Each number is 500 + 25 x the weight over its row's rms, rounded and kept within 0 to 999. Layers, rows and columns count from 0. Numbers have three digits each. The size before them is the row's rms in percent of the matrix's.

# layer 6 attention key, 128x256, rms 0.0615, rows 60-96, columns 128-255
091:511475485496533502453499487507491476492472536460504448521505542515523501504529498533522424503479489533498479492511489504524494518523521488520495480480483510512449515451493522493463485449530525560501482504484514500545493481462519500518514480490476482531521510501496484456495510498568502494529501499468464496467486527484480483508492469517530478510510489546480490490509520523486527498503
110:516545545456520468538511523511487507484536471532498492519506496521490520528492500510474503491508471507496460509534535512505447522532516473482529499457504523485514544589545517507489519509474475466531509533551497460486458543506470496494510494527469485489517531489483517484528526529483510451518516486504495518529528485541527512478485497496479499470494486517492500464490535471496514493472
095:485497502501560479516519484493469494491500482493546491471493438526514495508526473487520476482517516501517545536502503496484501472497520500503516485531466505479500506494465492512537467537523543483516547516551491521547482524459493502490531533505479470510515531459506527430493530532459507525537498465524549504530463483512515517468497479487511493520499497486468502505453479495445465505513
105:504468510485483475483511549503468525504472501533496465514515506458523467476511487509461462506548571498478522488415499454471498515510509459497562520510504526513490501466479536496488488509458514463542498424508509531495519451511496540477474490506506483519456480461503508484531503514519498503494503490509470517477493584460483502488532521519460507521494491490472516489490517492530470505526
107:516510522502531560493475476480530485471498510476505500460465498515495511483470452523481486488486477472483525480514488493515527508527466491470510507432519497534510516535523466515486515503511481491534542548517496477464472530505481494528481519531479501518546477553542497550446496462496536497515471469502501534523465485490483536531498513482492510516524476475510488463513522487510503520433
105:476487566488470475503476511464484541468514511506491475494515458515477518509480508525475526553503508526506516487483556465489460527502467529458484532468474523534461520460452482476466505510486466444532488530494477532487444497495476490473494477476453506501465480531475480502468488504503516517464482495535489493469497486460499543506489543501526466482498508488507502564510526483524476492494
098:465468490486530462479522516490535491494474516525457526465512542515510470471448488502477532510504533494494485506471518493484522499486479502455474504538487522501492491454465505505466475475529492464525498435471520514485551531494484534525460464517480499500460472511509523445497504479516496474461514551512504494461488506487502521498529506477496510531474488527471529485483522518478494472520
088:507495540545490502515498488469487468495516501530525445495476515500491484475500476533488476501481494520524527497479540524522482497479476491512547500458500514525461466493512509506490530510498481560497501547516507470494458514521505515501518559508500492494539464487490466457513507527506494481479461482539551540494444506478494544494465491473503454493478500513481460528514533516539498532510
086:475522534470461500450542525538487488495583512474466532518512465548507527538517494504476522501518461493515477490522504521493468534514529482511457506495478485552488475497444498483501498520480473513487534480471470528474507501457503516508470468504519475476524503539506481495478493508490499524520524477503506466523498520529538508491465529547497463503530512470488471511456546497488537500482
100:481468474494504544497508471481516515552520553515519546494495528516570479484522451471509527495460481490472489459497449506546465531521527480520505470499502488524489464468450489517525463483518498497502493472454444515533524512467501484463473496518491516536501526525574449520484498474536523493474459496501519492473485482489459492510536508499450467524453470501529531481499523510487530535495
086:480552492494492490490473558485478499474526490499476465480484499469489530487501479532504514509531551527466521475493497489447504489510500488472481470472460532453477498521475544503505497542514529482501509495527521511454481504520536519493485471479460490512482521495512506561491516525544455501515520478519500468506528505487531520507514506525525506451514493483528514485525538521529499512474
104:507502477496544502515497511506501530467533485490500488519471526482465505521492527540490502500530473535498498509486460454547498498513484484513521525488499505516483519545514541472485496489455438487491538543504511509524488474558514462473464517510487506463498478491481481508482527532481491528492527490514482514465522503501490529471479509508499517451516528482556485493560516530477537499511
102:481545486460532542482495484489538490548533494494529521476529520538537466495498495470524524485480540471459505464496458582527532520522545497498453508463527485464505487464508480502483520465534488490487517474496500484493510503497469507490483511522508490546512490493520540493532464487500551480476440474488497529501476453489527521530492438453509510513472458519479512476490453484531529514473
086:451473556478541478530443515504517504480527467482510489470516557504523522495475483477496467486506534486531454511484479510482509489517462511487530488502463506507498508507520513484543523504515502491481509486524471474543463539500523483501492516473524503539460499523506509497503468502500507528451499501486449513471444484483510510534493493490486496500513517511484489507473472494528475501473
096:509505480513484480511490497548493506507498468505519491529504466483473501497529541527464522492464504483481450530525507484516501501542500466523492557488531488503557514490507515488505488519521523523460501558523467482465515521510455468502483543465487532489483475475504493501512529480475491480523536512506481462575542499468538541506458523484530476507544488477514503502459486496509458505484
091:491510475471458469499477498461516487516472488498474515515510447495504434508539528456465502509519483530489529516512566470496518535544510530481464510505472471490495486495471458460526531507483491479523499503529516463520516507447504470495521493483477499472477470519514491490500504450482530493484511512490540532490489509506517507494458481511504492497519529481524464539501539502490492462518
101:471501512460537501503524479520475487506500479513501543496507516521498510441513495498488483483518535530536476525467496504477537533548486504462506491481503518486487522525459463517447517474462471488499482510537529486502500536484441546535552515479497460489515494527520549522494498519497492508481498510483512503476460499507519537530482492470490456491476498496425504453495489530504536478451
093:496555529494530502496461551477507493459458511483498487452469500476527486532477483499509492515541547520508510494451508507508507528476536505473490472508488511461503500491493479508480464498503475537526518515522488490488500480472510511509467526511506460490486471468461479469511518572487446497502531495503522523466520539489510472520491493514489480456522512499526510481517533487498497518528
104:528495530458534492519513460507486501482513521513510533451505449515494507487515529474505492558511502524522532522477536493527529487476491467480510563507518494539492489542467499537510496507519493484497478490478510504454496451465520541519520459497505543488478536531505516492510479476497493541482503580490457494474461534541483496493500509501507464523501498474467475501551497541497523493453
097:532520534562475475460464492479526502493502469447519488476465497501505465489487484507516508506508501490455517505510510520482452533511460495528523503532463469463468502453509484512534505477506516481466472492527463527534500507453513527502526514503526484484529519455494527489515527521490481484543533516469526558494527516491467504509527499524497468502503519542461456467514505523484505513476
097:532443492457539461498505476483542508504474548504518462483515520485508512521501511489476498488551510551480546520471530531506501487514494508485469506550476539483498514492487508559512534454523521474496507455518495504487499464473511519540440482516496465499525477509562505496494511477452474487453469472508512504503553502503532513520451464513500516517506537482526490502492455461525530464479
096:469474505538537494522488467449521456482554516466506486493506533464533498506477516521508506499471516543482514455482481527489474502506468505517489503527473528512549500482463545472523492529462502483505516527493483515510466538439535529483512490473514524525490522510554463445454516468509487511529500470516525480496515485479503515521516475482494503525518495548533501552510465520491472501487
094:484546534472488496501462490537471481461473506495459519468486567519518462506527482510457495491539517520488480474463515471512516518551494494452564487471466493479489536505508489462499531481475493504490529537499491500498513510511451499488534504479514474500537508464494535540489481471533502503523491487465505475472481523505523506519462476511504518515503496505505474469461529496488523492462
093:521484448476468472497546489521485522454527515488472517535497484514472511550511475474475531524511517538519511467497531519489528500512508483474502493492526489526497471506471497546510533508518524541485523499471503510455523523458476537539494489539504531483486485535549535472496516477503543512554495492469513494535526494571507463467492519499504525505462529512448538459477498483452466512518
103:536515528481532505506494529506492486467535466498497439525464517488460509490532491514508467471561498514470502524516502472471468527517525500506506533494497479475515466510502505469470511493485479483509550525527517502493485499502531458480515519524506503462540484481469476525469508507488472491532454476508488491507504494471519503493445503519519496460547471474463495504469517454494472477500
093:523481472511514439499523470519488482445480555531491475491513546511509465457491519500499485499509529482492493497473519541473499503463479501481545469505467492522464508488526504469532551484511501510562482477463474481517555512492520543503483456528522493518497473449505515513534510478506446473493474524525476483465535492497490523532547518495505525481511508576505483493513515502544472508521
086:494489476524535494533493537528506471532520490480525464539497549435492524510489471519522496519515501534510515502525455499506489520503472542509469494546521539454518520506531517468511493526510492515534508452508521534459514536443476497475544481529500535564502519520489478489527503508496496495512508551465537508488578524489486450499505512507503471512530473551517487541496468478514501481508
101:459517526497541505481525486483500530537488481488493477515519543469480472486520490477479527469477489508505513504459464481478488499525501459510491501488475501506487492480456527512515497527529532498477503454498455518485510474512531510499487452439519491490450488485482485445529502457478487486477489507482463524522472502513432493462519479532483503444509493531503491545542474494507511465483
090:467468522535468503502500493523497551465462481514464530501490442527502521514481478464483464520531478523495507521484540538533477543521478439532463474489481485459534478483494491539536516499502525510516526507507478455527480514528507529474470464517515484502497452483501519506539530534471454469535450469492537497513528487503545497506479500477508550466474524467501535515484509525531485525497
096:487460525516512521520477543482492469458516483491506447531461488494556511516535482493501494486468554504528487511522521479444474498499508518475479454500505515471501525463524514484498511526486537517475490462522551520459531528492528473492495480539517518544501484530542490507529450487484505477480528512514512493526505517500514469536501495489509498491504522481521560534507450473533469472539
111:459526505472522482507518553479505513515478498499483508450486555486505492489478530516499531487497503506542519509457476476481534474450465523529544489546502522492506521465480497508471485519503498487490477493453526516490517490530491539485519484498494545491493513500498493468538510511507462529458527541477489493500526506520491472500506527510467489528493478543474501552536498541522493479521
097:533535491484504534501512521514499525470523475518480531488467528455488458444532489507482497463533505479536478521480492479517537531541471460491530514478504497484504534492463471513506520458463522525489516480468497505508508494508542513510461483552500471542457523467494466544481453504522509468496497460468500532472520497470516545536492472471524537507530458488517473488492499519506521526491
093:488507471520449496504502521497493473535486455476473488489498492491533510536516504494460533481472519481481472497553566473496494511502498510506501493501496458530482496528486503548498520516474521467516479530488511488510500516460461525466515490471479486510524490507560515549546483477470460526436465495466486470524490443474488490493468515507513507536480488487500464528477439519480525538530
097:549535540504440518519510514518524526503507540488497487521520469476487505496530537512523472500492496497470506484520483510497463504483515474497480511542472485499491514473486488479532521452529511481514551478511474498483502504516494525441499441543500530526477475505542480519492539468466493510522498533525501502493486509510552515476539498456490486507491513482503452487516474514513494491478
097:502456510509457493484503526523456534499496525489525516473463462500511499518494500543539507541490529528465490524481512437501469481495463466511502465498479486546477507533487503471493498518520495494485482502513475520466473484509555529482475495531489486495543529522494517546473494519488525528530485541486447503520536516460499479520545505551491506471511500445487529498499496514508523463501
095:481513482518532492505530503520511482504515478467470571470522498489498494521482516510513527489518523489527478559503491542499527495478534519467485492510486526482512532537543512548525478520518468508474493487484524502496489513510526493488510504491496547518489505489541520494474488472523503488529513532498512468492514490545491488493480502480515488523513466531495507506477457473507503463474
092:510489473542504488496539496524474493461431504532519494535529519499506544515493508499443497466517500530515507518458524462521527521504491517476501482507522474443440512467490527523462491489509496482520486493508500525478538502477486527495558459499455482493540523521488493487521487508499516464521516486484498510471482517492466515475572493477471498534455507537448451518512456479508495476482
# layer 6 attention query, 256x256, rms 0.0658, rows 61-96,189-224, columns 128-255
100:556511450477470530517495512540507476501544492518529523526470501507514435493489485515527514472545461485524447456459476489475494493510523442496509509461521479509522500536501482491514470505525448546524481493464515503508495513492437461537536530517487506510522528530507540496520502447462526491511495509513485540499506540555535530540486493499523482521511494505503470491521490518487497456501
093:462532483463479576479471505524454492521534491495534527537460487492465451501476497514503541479463515487509490475494544512505492463505537470504495480517534513496516502478513511481522500554501525520530481503494522509485539445537523505502517508504503440517525487524483487497497478528513475488479528499484462523468510532464555498522465514482507485478521508543512513488489515529519514520497
097:479529453482445522491525531504472517524489480483500501512501484476487503508513484449493496501506476532531527498537505469528463515544496463479481499514515540508503513533501553511504515479485487515541518515515536550520504500524525480503520475543483530525465504463494496474522472516526482527484526490491482514548481547491511567491524526493438487507492491508464479518500520518526492491521
091:468477497473537504525537487445558505492496501485490504515508498483517494497463506530502517500546509470451475545544500490498500492506484491500524468477483496471514514518522525483507505499512509482495508475501532475484472496520489489525485480498518501514526490498533499528492509456478516513509462487554486483516523490492478529491473516492455515453513534495522486522536493514492470516507
098:504503543483481488511527508554479526547471520557542478503503527511488487460534484479486547501511515498511513493481512456488474529545516489475452447512524460526506529468466484515506502460516425477506500510491517523498462513499517487518503492488506490504519547475496435466487496492503528528525481540495532525506517456513463556536534505520488499498497499483464487478471541477483514495476
112:543490504501527463488478469512481455456510478479507510514501472491458549504492534472509496540516525477521474485561548499491472516471461501499513503507523477522518515543510497462456470504501506495496506499475535553516489476462544550492505480532510500496495512489456492494508498498465486516484524512481521478492478514539511510523516525464508496501502501498482519473504492496513486474493
111:487505489484438528514518504491549483548478532493496514514495506512538429492481475486510545494479455515454480497508527475500497497523483486513473489508487541498492532470515498502531497519502470476495497484481492484516510523537480473523528495467496509537516479534496501468490533484505468489534453478500491509515521474503475536484486458507465497471442508507542490515486544495521501485481
114:504509510512520472517479476501499472504507486496503527482530434501479520505469537491518482468484527503538476525506481474483486515444501534486524500485510500486497511515478490494512498487541499468478479515469517522535503483489536532516502437526512502497502538523533444520510466496470498523530510532479544495490516491513539477515529564495487503559530517486488485525493462501476441531484
096:471455541470518490487509479505514494518497471482452507472509442475533513473526500523470484471503533499493526531524497514528514516434512520473486530546517515508482461460499492506510525520512533486500483478472504531509518512466485534532509443482512482483466538506487502502530514532506489499531492501531480482537511504515477465469502537474499464534522516488498456527532535511476497484483
118:465503506479497521480525545532491523528537492487452513489500541497494523488498493511477505513479461486479475478477479493505486492537529459501495476477547539500554515500502508502482528460511510553504492487498448456475494507499501452543505515473530519485496431532502521529473497463532507492471498457505494532483470517476471503500475486499493504487487471487503508495536485521551557450513
095:517505470518446523525514455531518526537499529494522511480509521495486554505523465498508466470553518456464530484500536489529503474516508441541510484547495476519518507469483478505491523471517450477522509532506493493465524525499499478476558514451494486476524525503515492470474499466514496483521481551460479525514493499493540495462522522491506500525477485494544513460510474493467533455512
083:488467490515549523500518528495454491440466477505484515514508476508503517481489530553525526498492536513488523525462486552525494498518504477480496489459439495503507487523511550481494537460505481479527491508505483474493470540483506486534468514527496449506510515497517480508456506497508515468476523525532485475488495508499512493503511496458483530443524506502451484492488453471540478509497
118:446452516506495519531502508482479526491514483469480448527469526502473470539500504524534480517478484519479474501496523519456486507529480503478513506532476464470475493482511521481503521509500520485493488481537463506481504549517498467517514515504488440508503511481506507542467555540547500461488459489535478454512470477475517461514474467506480505461461478525484514518484512535492518502508
093:524478497538476524494490478481462499459502511471472512506484468511501500496521520562489502560485486533496502546519531508471465523491483486535486459479525497476491507513508531524521475490491460504523498565518545520460480554514499511500517475525527480471488545468518488500539482498476514523472511537538545478469489533513516438516506486491486489481501478506510486538482464492460470504510
106:528442518495503506512488431496530463527463477469560526522507467487514526469498513532507499493536525504487515497486497467528484488468472529503502491495499498487477485517512524476495533508510501530465475466493550558550528478492512501513509466498494510476520485508486476500519459509496486514491522518488509486510556478508538509513500481520502456529502535478459556516485476482466453505506
098:504471459440478483493499514497508464501502468509534497542528494487483477485518522474506523494506493507526508481475495461510474504531445486503485501494530535524513525527507503506519528505484495579493496464494471483527436509513449482507464504547499545478512518549480499510502528540491521539499507536522464499468509497535521535558511523477507497466495577471476496466522511498535472509485
093:510551483501471491510501519530493533543495495467472481465520544500531473508492494454507503512483501489504506493461528514529531476546519477489450510524507474555539486478520487494525465500505545547516477498524453472490519509507474480518538528476512507516500445508522499465482506497516496445511496448486518509502477479473479548480474511487476522515490523522487531473494556528528520499465
101:539489497460519494493505506479511524453503509499439476484493528495507535474546513556541478445488486539486494521499500512483501488488476507468535515494512532476471530478506489514539495502500524515530511475508474522531498517474514529434468545549518547482448496504488505497490482511480542555514496505518482504486474529506502470513484454502507516537555495497505481487518489479508550547500
105:465503466499519527488493537493507506490493527517511519519494527519518469539484487499516520486525480529505506527480513501518550520520516517454525471505522501501527485494514506519507495538474544503493461498538502477476510435553473477531485510486479493564500475539481501534474512511539518474469490449517487518469494512494483556516541477505465495469472458513477517487525519535535543497483
111:524428471502471505492502449505530462524430514478490521503516546480477478515503486500542486468524470547488487511479474475518528499465489517523506477547512548469439545507459489490519521483540480510541495447487518497513531479478491543491522499476500466497511502490519444478491523529469451492518523467457523451490541495503466483499483508497474506493489532490521492492492442490472470493489
095:509485498530525532533478505543510499470517495485567540493506501495516478496507479541498520473513543466549524494545483510514492501449522521484488516521534484477460540510498520504533506492522503482458489484519490484509568511499524527524472462490499465477559518515515470524502456534499492508512494504480496475474503457469509491522465481516552492476483513482532483500455451520482521503514
099:500497511500476541498519531457521487498501459504473507488504507486520422505518513507535502485502513510494499502479511493451458481535505506492489432506489461478517519511537479478497521500531514518497473484494477490506480569474478447485471519477535466465531463512512559472528564513528493505507443498508496496489473491530458482503478494497466520503434481505491536477500484517509532496540
109:554473496484547503480465437497510495461528535528546517494483477504484520486475530493525502502484469517506476498497475452492485493447502538529535521494461480521488501492494527499520500516534445518504500484455507541506517493470498532468461504518518508513506530514499500541523450483475492516533522516507549497527533502492509457520514501496522513527516492524475483500510479497460487535506
105:479484483520458532510540537518549496545486509534528507523519477482478486517494480526472491462473491498510499534507483479537511502563470485556510458479472512481513474489516485473458480471467479472524503497505516524489492480530545521491498496481515503517493468516542488448525536466469492458495480486528460513508518542497493501510478485536495484544509481499491482526472503527517481513544
117:515495451490512529489555517497504478507497504503530543515482542503553428494480476480530516503498461458474493463473520484487478513528487484465502494503460535479492503488470476484482508518532511502514521489465449471489529517466502507509524517472513476513522477487497499470485536436531476474484500449467521518471512495492465533480536501495497484502442453521481466452483496508528512487519
108:517479515523444480483516513492520518500494507481550508472519526452514525489529500489482476481499483503503527503495440548534562517476541502510461501491499535485517509486536428494534479485496531512506489483477461454523545501486513528471519496475513561502495485498496523521481470448476515461531527518439513484494518470464468472477481503512480493497502514520545488471496463504507499539499
120:449460494513560498520509521484475475496461542494473498523503480525491514483495537504521515546508509493524491484523477498510500516485482490511497526494510475498500504498470557487452513475475496466499490544506513546483483477521505524509525504501448482490511504522489467505517464485486459450469539509485477511487463527501521497483545526487484496465511484497465519494503457475503477476498
099:517505510520532522487506507469483507520510505502510496491485514523506470486435471497514499508488499508492465449452517483491512485509490443448464525511471526488477482479454517517490491510521517476503490506499479513562502475528504458499551475466485439509552466492511484516507473526504448509487480467479467471513499473457524550482459470472478478481469489544524511507471516541566496508518
106:504463542491448499546457524542460522473447497494504454513477515516453512510482519559459505543491510526511448489470461492502529495491457501532514464469462507439511503480539523522495483489490488465528475505543489510522512525476560525486492464542537472474536445513516511547493495557477518481480489501534469501496499527460499430501470483536535492488503506486485484532468468502485508519518
090:488528504544482519472510535513518536504485488489516461492509498497491505513507521447439481525519514498530505494530499510552534496475516482509507541516541484483491498489521504502478485535442535514491517533540467478508469498519521547502526521509495537505529515498483491506532481458492500507480531475484504537464484520517508533522510513455522492524545473478507481467486505492521522481495
098:533491461483529498524519514498487527428466535508470499519508517532505492495478505516516481512535482474548481548538512472483464522508478479470502475469476501492493501502479484480515535507528443531525508458467497526476490504467504518501513524529546518511523492517481471524492489463474509466521457501475521474475480517499531495507498526454510533481492513487513519484459478512521467515496
105:486508560499486521516491502525556434551492524520513483536553481501509491487549464484454509515531526485527506508477519519521497477525484497514505479470552508503468494489502485505541502516538493474502487490528500530545462523470443497490481501487518537483464514510503575497494506512482509505502519527512525496496471496511501478528467492496480461512493496485520524521469540537511490481531
110:471474489495504475489564515507513494486522501510540495481476501467561494485489498483488481454508507465460536483491493537536526525544499515453477521520499486508520508476464427519458489511525480509491502495492491507483472501486509471550499513470540538529496478497506536483521541507497507514485511521502482492519521474483450515524503531489481532492526497486538502497523541531516502491515
101:528510460498466508502489498479503541517530501490514513497515501472508535526541528533482521466482533512508484483450474484548481491489516502581493496521514478514502458473510428493522525543505505502532473500465515505525503499486551493499492503507556517453466457522522537502530484541500512499508484471491488532484507473451538485495478523512517491509479477511469517472538524499474541494523
102:526486540559513532496498507487487471497533492530513529518507478529479515494529557483501490500501498528508519512528515533543542501448489510516530494483534503471507522481479517485494512492463482498519481522538543490493504504515461540519478450507501488504514490494452467494545472485467519551526517506499505477499496521507516474511459529459558498493557490485498472532499475511524505527468
097:477503485502407511495528500471538484516482560512536502527506499445527464501508451512492499489508489487506516470480466479512482512528476508508478497545494569497503488496513443488505462521508471463511498469498475497490532478472465477479486519451491518528484481533478489483474474465498490498490471490504507500468530551497482549490510515534480502552464496506498499454546519518472539488498
102:507498480516478503462485520506457497531486522464502577515511503501542502511534503486541488438517519498516534527502463559488471542497486541541458497489527504488549465476471512502468530471494488491523482475481496496538536480483534522525474508491489486546500469509472504498476506468516451483503534458503495475498481492477487494525518464495450484479469521534502502494497453543498529475502
103:500533517481463501462463492513451506507537512499536524494506551488513506496500498436469467477528492460491555460514479530506517509464516516522496493539527492519512481491482475511507513518480507517550535500517504498582523491524516523480507499473503541512518549505477499511502478509532542544512529516506447510476517476511509500506561481501488467535527473502470472502534514485482505489514
096:563459498482529512490500458484480512465509478464482471503506510482499550487519496500492510498505469512524520492496485517537508474506520495529491532465497505554462516526502500502534492495495475528504519510493487555529488474467536501485515529494490505495484541467522486453503446504450513472471492519474529508522528488567500488442517519512499513512553480479477492523539550451486469526546
093:499536527536532540498488504521479511467485477486494491547517496487479475468461507540535525493500514503499496504484509517480483489545533541482504497470542482509500491466525522517483520496499483502471516547482498503503530519495522486535482523463517463522448460526488521543491506556546499459474499477547486493455492478464494508513522509505495542449453483557487510473532498494494513470533
089:538460522419521498490567494489520480497449489468468476482476494488475493470513538489475519501467497502522497495457490539512510535441497506511478511489496466493486511469478503472480529512511506484449477533475493513487515488494499470545494496482528520483507536506527499440504457506490487521493508502544491515503498472551489468510515525500522493468548508452517513546507520494489482459541
090:559455487506501514524523534505505528463505471480497483512519531470472527462472494509505472544500493528545487488498498475489472481457539498536500505493492448512470499507514525523498513530502517484483489530486502513466486509530504509469539531440511467489495523523512488476491500468447491533512498530464548485513547504502479502479491504494539503498516461512486501527465511445509466489534
089:466520494448469478508513533535490494465495503440465489508529490494478458478473475503496525540505499472495462439483545504472489486518486514455463501552532512511545495486524499519498494495495518494530576463520480517483512490510510473504536489541495517538523465515470535501489494472535535528474500501477487477490451479488509535479521502493499529517510455475476475491495519458555472465493
090:512517512496513495520501515504440503488503473503518485478503445516528524446508497478484528519496544486537475523507492499466484491473525476506497510488519476522438550514480478531516522497478498525491475528511482554495495509447527512546473498479523521490501502457540481471498468490510553518525469486494537565488525500508497514523532554508529485558588524450496531498535499483489458523479
114:500536475493536510493524502492442493506468473497528477460516458533511489446485543547481486503519518515487526522478494465502515517503478490508500502495534543532548520496479492518482526475487497519496489498453498518475503488490478482544447493492505513437481516468491492475498514511488536541518464513477478524514476490493504461480438510475487541509523485495485467469530481540531512471468
141:475470483475517511454510510482490505505537525464479547533505525488530518507514468461536529454516479488482498484479517546492480546494529495509460491506469478488510522470507497532547524460534495530477501463491500474487533509501483491528494496543521474534486479513520550505512535457553481500449470459507508508497477465498511497497499487528508540477484492507535478528469447517470518495540
104:483484477480488540512506482516524487484524552506507522493474475482524492502528465464503528437538503504507540555510519510533522531511534485553483474490504540497525492531485481520524542427509464484509478512505484462478484501521515538552447472504530529456492504495543477504525511510484505509488496496495498518491491490513495533507466470513504504535502580455538490495494456522474508498507
093:527505491531529492527480489522499494457447518509453496462480463487519456461474477538499485500498483527453520481469506490473498456486469475500536501518494482477470532497491517474482493534541509449543502490502488514510482479510494484472504490490451479486559498461493515457468519496462465484531528491521520478507483540463510497457444506496506488481485483511465500501535467499504495539473
090:495494508481466530462530534538514551522540508501483447486489518511464505552502463513492530542538486479442508495524525482507497497515467520456476525486471482491468491490526530502493540544532516530495490456494486502514471542521486450539501529485523490506468465497522479503493540546499471438490512521512497492512484480525480432502466497527458492499470512490491488537470535482512542453539
095:486510453511486481508520526469530490530510479489529531505476503475470497529524521477507478510489493469503516522506478461482493524518467533507488475572472529513516528518517460439476478512556469476484545452471533512476511517443478527510499469482512563486538500479483524504521504503480518500483479473489530489476488478523533493518542476514498458530459487482482493508484484540487491496454
109:522527516467452514524471459495504492522519476516563502503471523520519507488523455525484506534487485520508508486498453501525478504455511514515475478505487542523546488513542518484499471445523515479507522511505516536500497508476552529495475500502490539511535505512539498503527456495478543516494505498483495528549529470552486476497476480521527471525510495440460536514473508471478470487495
100:511436481448464467489518523508536498486487531473456452501459487512526513468497512500534474502517550497473544500517515521473469503468503501486489520453484475466488472467485539499509558453477506510507507484498539492482527525464493482514503487574515484482493474497508531497471511506493517552493494498517507477503523493531515503483506480521490513501511540471498512517502530484500458476577
091:489534473489466506507497507480521472473500536496512513513501569479520501513481472475492513488476492520491529486530508518524481466514531501499468520540455502520480495505520469549476504484511459478510512479556493521504463512503495484509540511545507512519513509535542518513491504459493509456522509516518477514517532498517477501476471523504527504521491511463475477459539464495511500548497
114:547474541511477467516439470469538506497505472507507478472516521495500523478491519515465478494491489504501496523522488482517518432479463492517519547479516533522493532506519507475496514532475496521492510527539481512525496514517489518484530530520492537463508502450490457497509537514506511513523541566526537474488525515527527488471487528494507487502555530496543505517491514430497455537523
094:478550512440498544512462497505523512519535506493509495513478514506458514545488479434507501482516447486513496493524497488468509520526486467487473503535525533501481464511492508497512499499460529508458549455489530488507497515526458502534505481519461526491493520500460524473510522494538482502491498508513443517490479473517533471519529505517456486500496468508529473495514496544495549472471
081:518473507512511488459503482526558473475480519492529547512480534482507499498489483464552500450473481485512473491470493510521519485448500496510490485520512491451481505470501494553473483487487530475492488497511529468491509471480541527500476522497486519468531464509448514446521491503462516480470508498477512468477506472498464511489481510478496492534506482475492472505510520457500479533514
102:545520477557538507504509502510501543530534532480539490508505533471511471492485498473453487475513524469472514505528509470470521504509473460495526487537527508505487484495510496522471472483514524494486537467458487509548513511510525510471482457489521483470489486512487425499501504531495472453508522480489468493518477516456456497488511513523477523523533535485497541463534529512540500473510
104:521475477521468542489487478479533493497483522503468511510485477528512490516505487518540486500515481493463531483506522496486458498547526441502477502509466481475511475477500542523510525506513473483491491441556523485524510512536516449479475515519461429498454436502485516521512545541495484468451504463528455508503470513494489471492479474504507479478474520484491513537481499528479550496542
092:559477506537504468529478504461487460477506413452545517508465494522526522505490508516497487529491517506472483511517498470473516511498539524503485492513486488539513524497493478508481466461513460471486506519494525566468529460504488538462452478486482488538510530465480500533523510496495475517498502485489489504492513531488500466487519547475502503462500505478458511516452489541487485499450
097:517487548515479492494450466525488511509521488513464523516500455498487507531525469451505544468491504499540531464517521533492485513507494540520485502474529432511528541524513533522508489507487514496466482490562544537528499519544497491512483488457524465510498525517490549501526514541538508513489486506529531548472504462508535532492547549549535500502522484473497516541471512546484505518496
089:503496487492505490486524517518439502453510535445519539537484489536496503514503469482503492522516492497483481482479518509477495491522482520463484502484519497480495509489516506501474485473510504455482529480441516527476472499468490485531513536517487475516481512535501531535522512512490501514521494512464494482547474484489480513466477499473487512505487442510474562496472504489527513500472
092:505501491463480473500445476481550514490458505504515490517515493494480486508503507494515502456501511456513466468496505504443514529535505519455479479504531514510543516524496497545481508458503471526481520459466541522535521511485481491499480490491520503500521489506521507545531527511502502497479483468517465459476439475498439490501500425493483508484453484521490471533484499492462516500483
108:539512481514538470499518481480523467515528468493544520479462475430463553504519518535495515500472485488521494489530471461511496516465475510504528507494528513508520472523538465490500455502458490508514486516480495543519484521468508527500481511525507539470472506476494448486519508511442510554521498513516476558506499549473535473492516525487488454545528489483475480496475503482458449499491
096:504492476484556504500488511488458485460524457516485444487515467515485521507500509520516475500451506462518517466477501519482495536497505498479462551495517493548495544520497506460484512514539482481470563497536515515530476506441477496492546474539522531504517532538459529513504506515524492511531499532509490508494500526499519522481508540451529461523479513491495483466500472477489519512518
100:500436480516503502523472496495504549472512459481492469526509515480492547541506485502538470547461432509501497469487465478515469526469482522486524525513482525450503466507524522487492494545513479512481506503502496524467537490506511508505528473474519513526534496516460535525454539526471466443484490508484455489514517520503476510477475517558475500474474482487510509532509479516457506499519
084:491465534532468492498538508523538509515461506535474451503503520449469517505511487524431471527508554474528471519481489483519540495498525483494566502479522485513508471496470512479484522500503518463512476488511471507484447510507486505445495495484515462503463460511488503494501500525429517467487489539503487552521528568532475516505508491527532473487518516496486487476502544459530508473546
102:516477500534547529510497523469478525446498516473431472509519480490476489503463473529518499548461482483487505497494535503513483499541499474470498458497488508523480487471513586477490527512488451482490474497536521505481485469478522512525539527469537491484481465499511496502487507531479519508462453512552538498507512483508504483518475531525539529496488491527512536499497483513477483467547
117:471560505450519503482497511473475574504501495495465533532523512539543475487526487506504476488518496495481504525488514488492458512487459485469485469510475501472478522517512498484521504477519521539491498472433488462502501517491489534520492524520492519507519508467484541505518503489537528561516445476511542502530468503501500498532505493467520491514523452544497458530507514518528499479477
106:465468504487515466516482507518543483486495487526533495486530474493471503502496544503482505509541510486511518482505541467524528490490454550488509509469538521511508525499520440466502467544487518470504464519501505479526499498488497474476492514462430545503484523504454509514487505523490502515513501523493503509492483474544521529487514533473502501535538492467470459451471524501515505527502
097:545502475494485519500468455476537465507526490537551538494527479479488534541511471475490490448496488497563498511509477525524494509460535493529485499502511497477490519499496492496510461527514532511457549524499527475544546484505545460513498517489506503566517495525480489526513462481525499455493543462480502541455483516496485489520501506514478502538487536498503521501514528524456487490474
104:525439481544513485497469517539501493508496576487492487468506498499519517492456539489491518559484509504513495492537491467517524486487491485522560509484507517503498491475495494493495470517524504477535493553555496521541532483504525527498522503499496510501519466475504484479430511535496489490531496514515484475501538524460526505511511533517471533495507542548464557498532527492532497503495
078:517491509511491511480469520465466520511478460487509471485507520522482505544514489502494446504505430476514499460469494516464519497484455539523452520528484524495537492502525536498524476501498503498482477504528485528470508510484494471492536484498518518519518515501444511532495548494527514488513487465489497498476471511543493487475535514469472492509519479529477475467449492511486462501482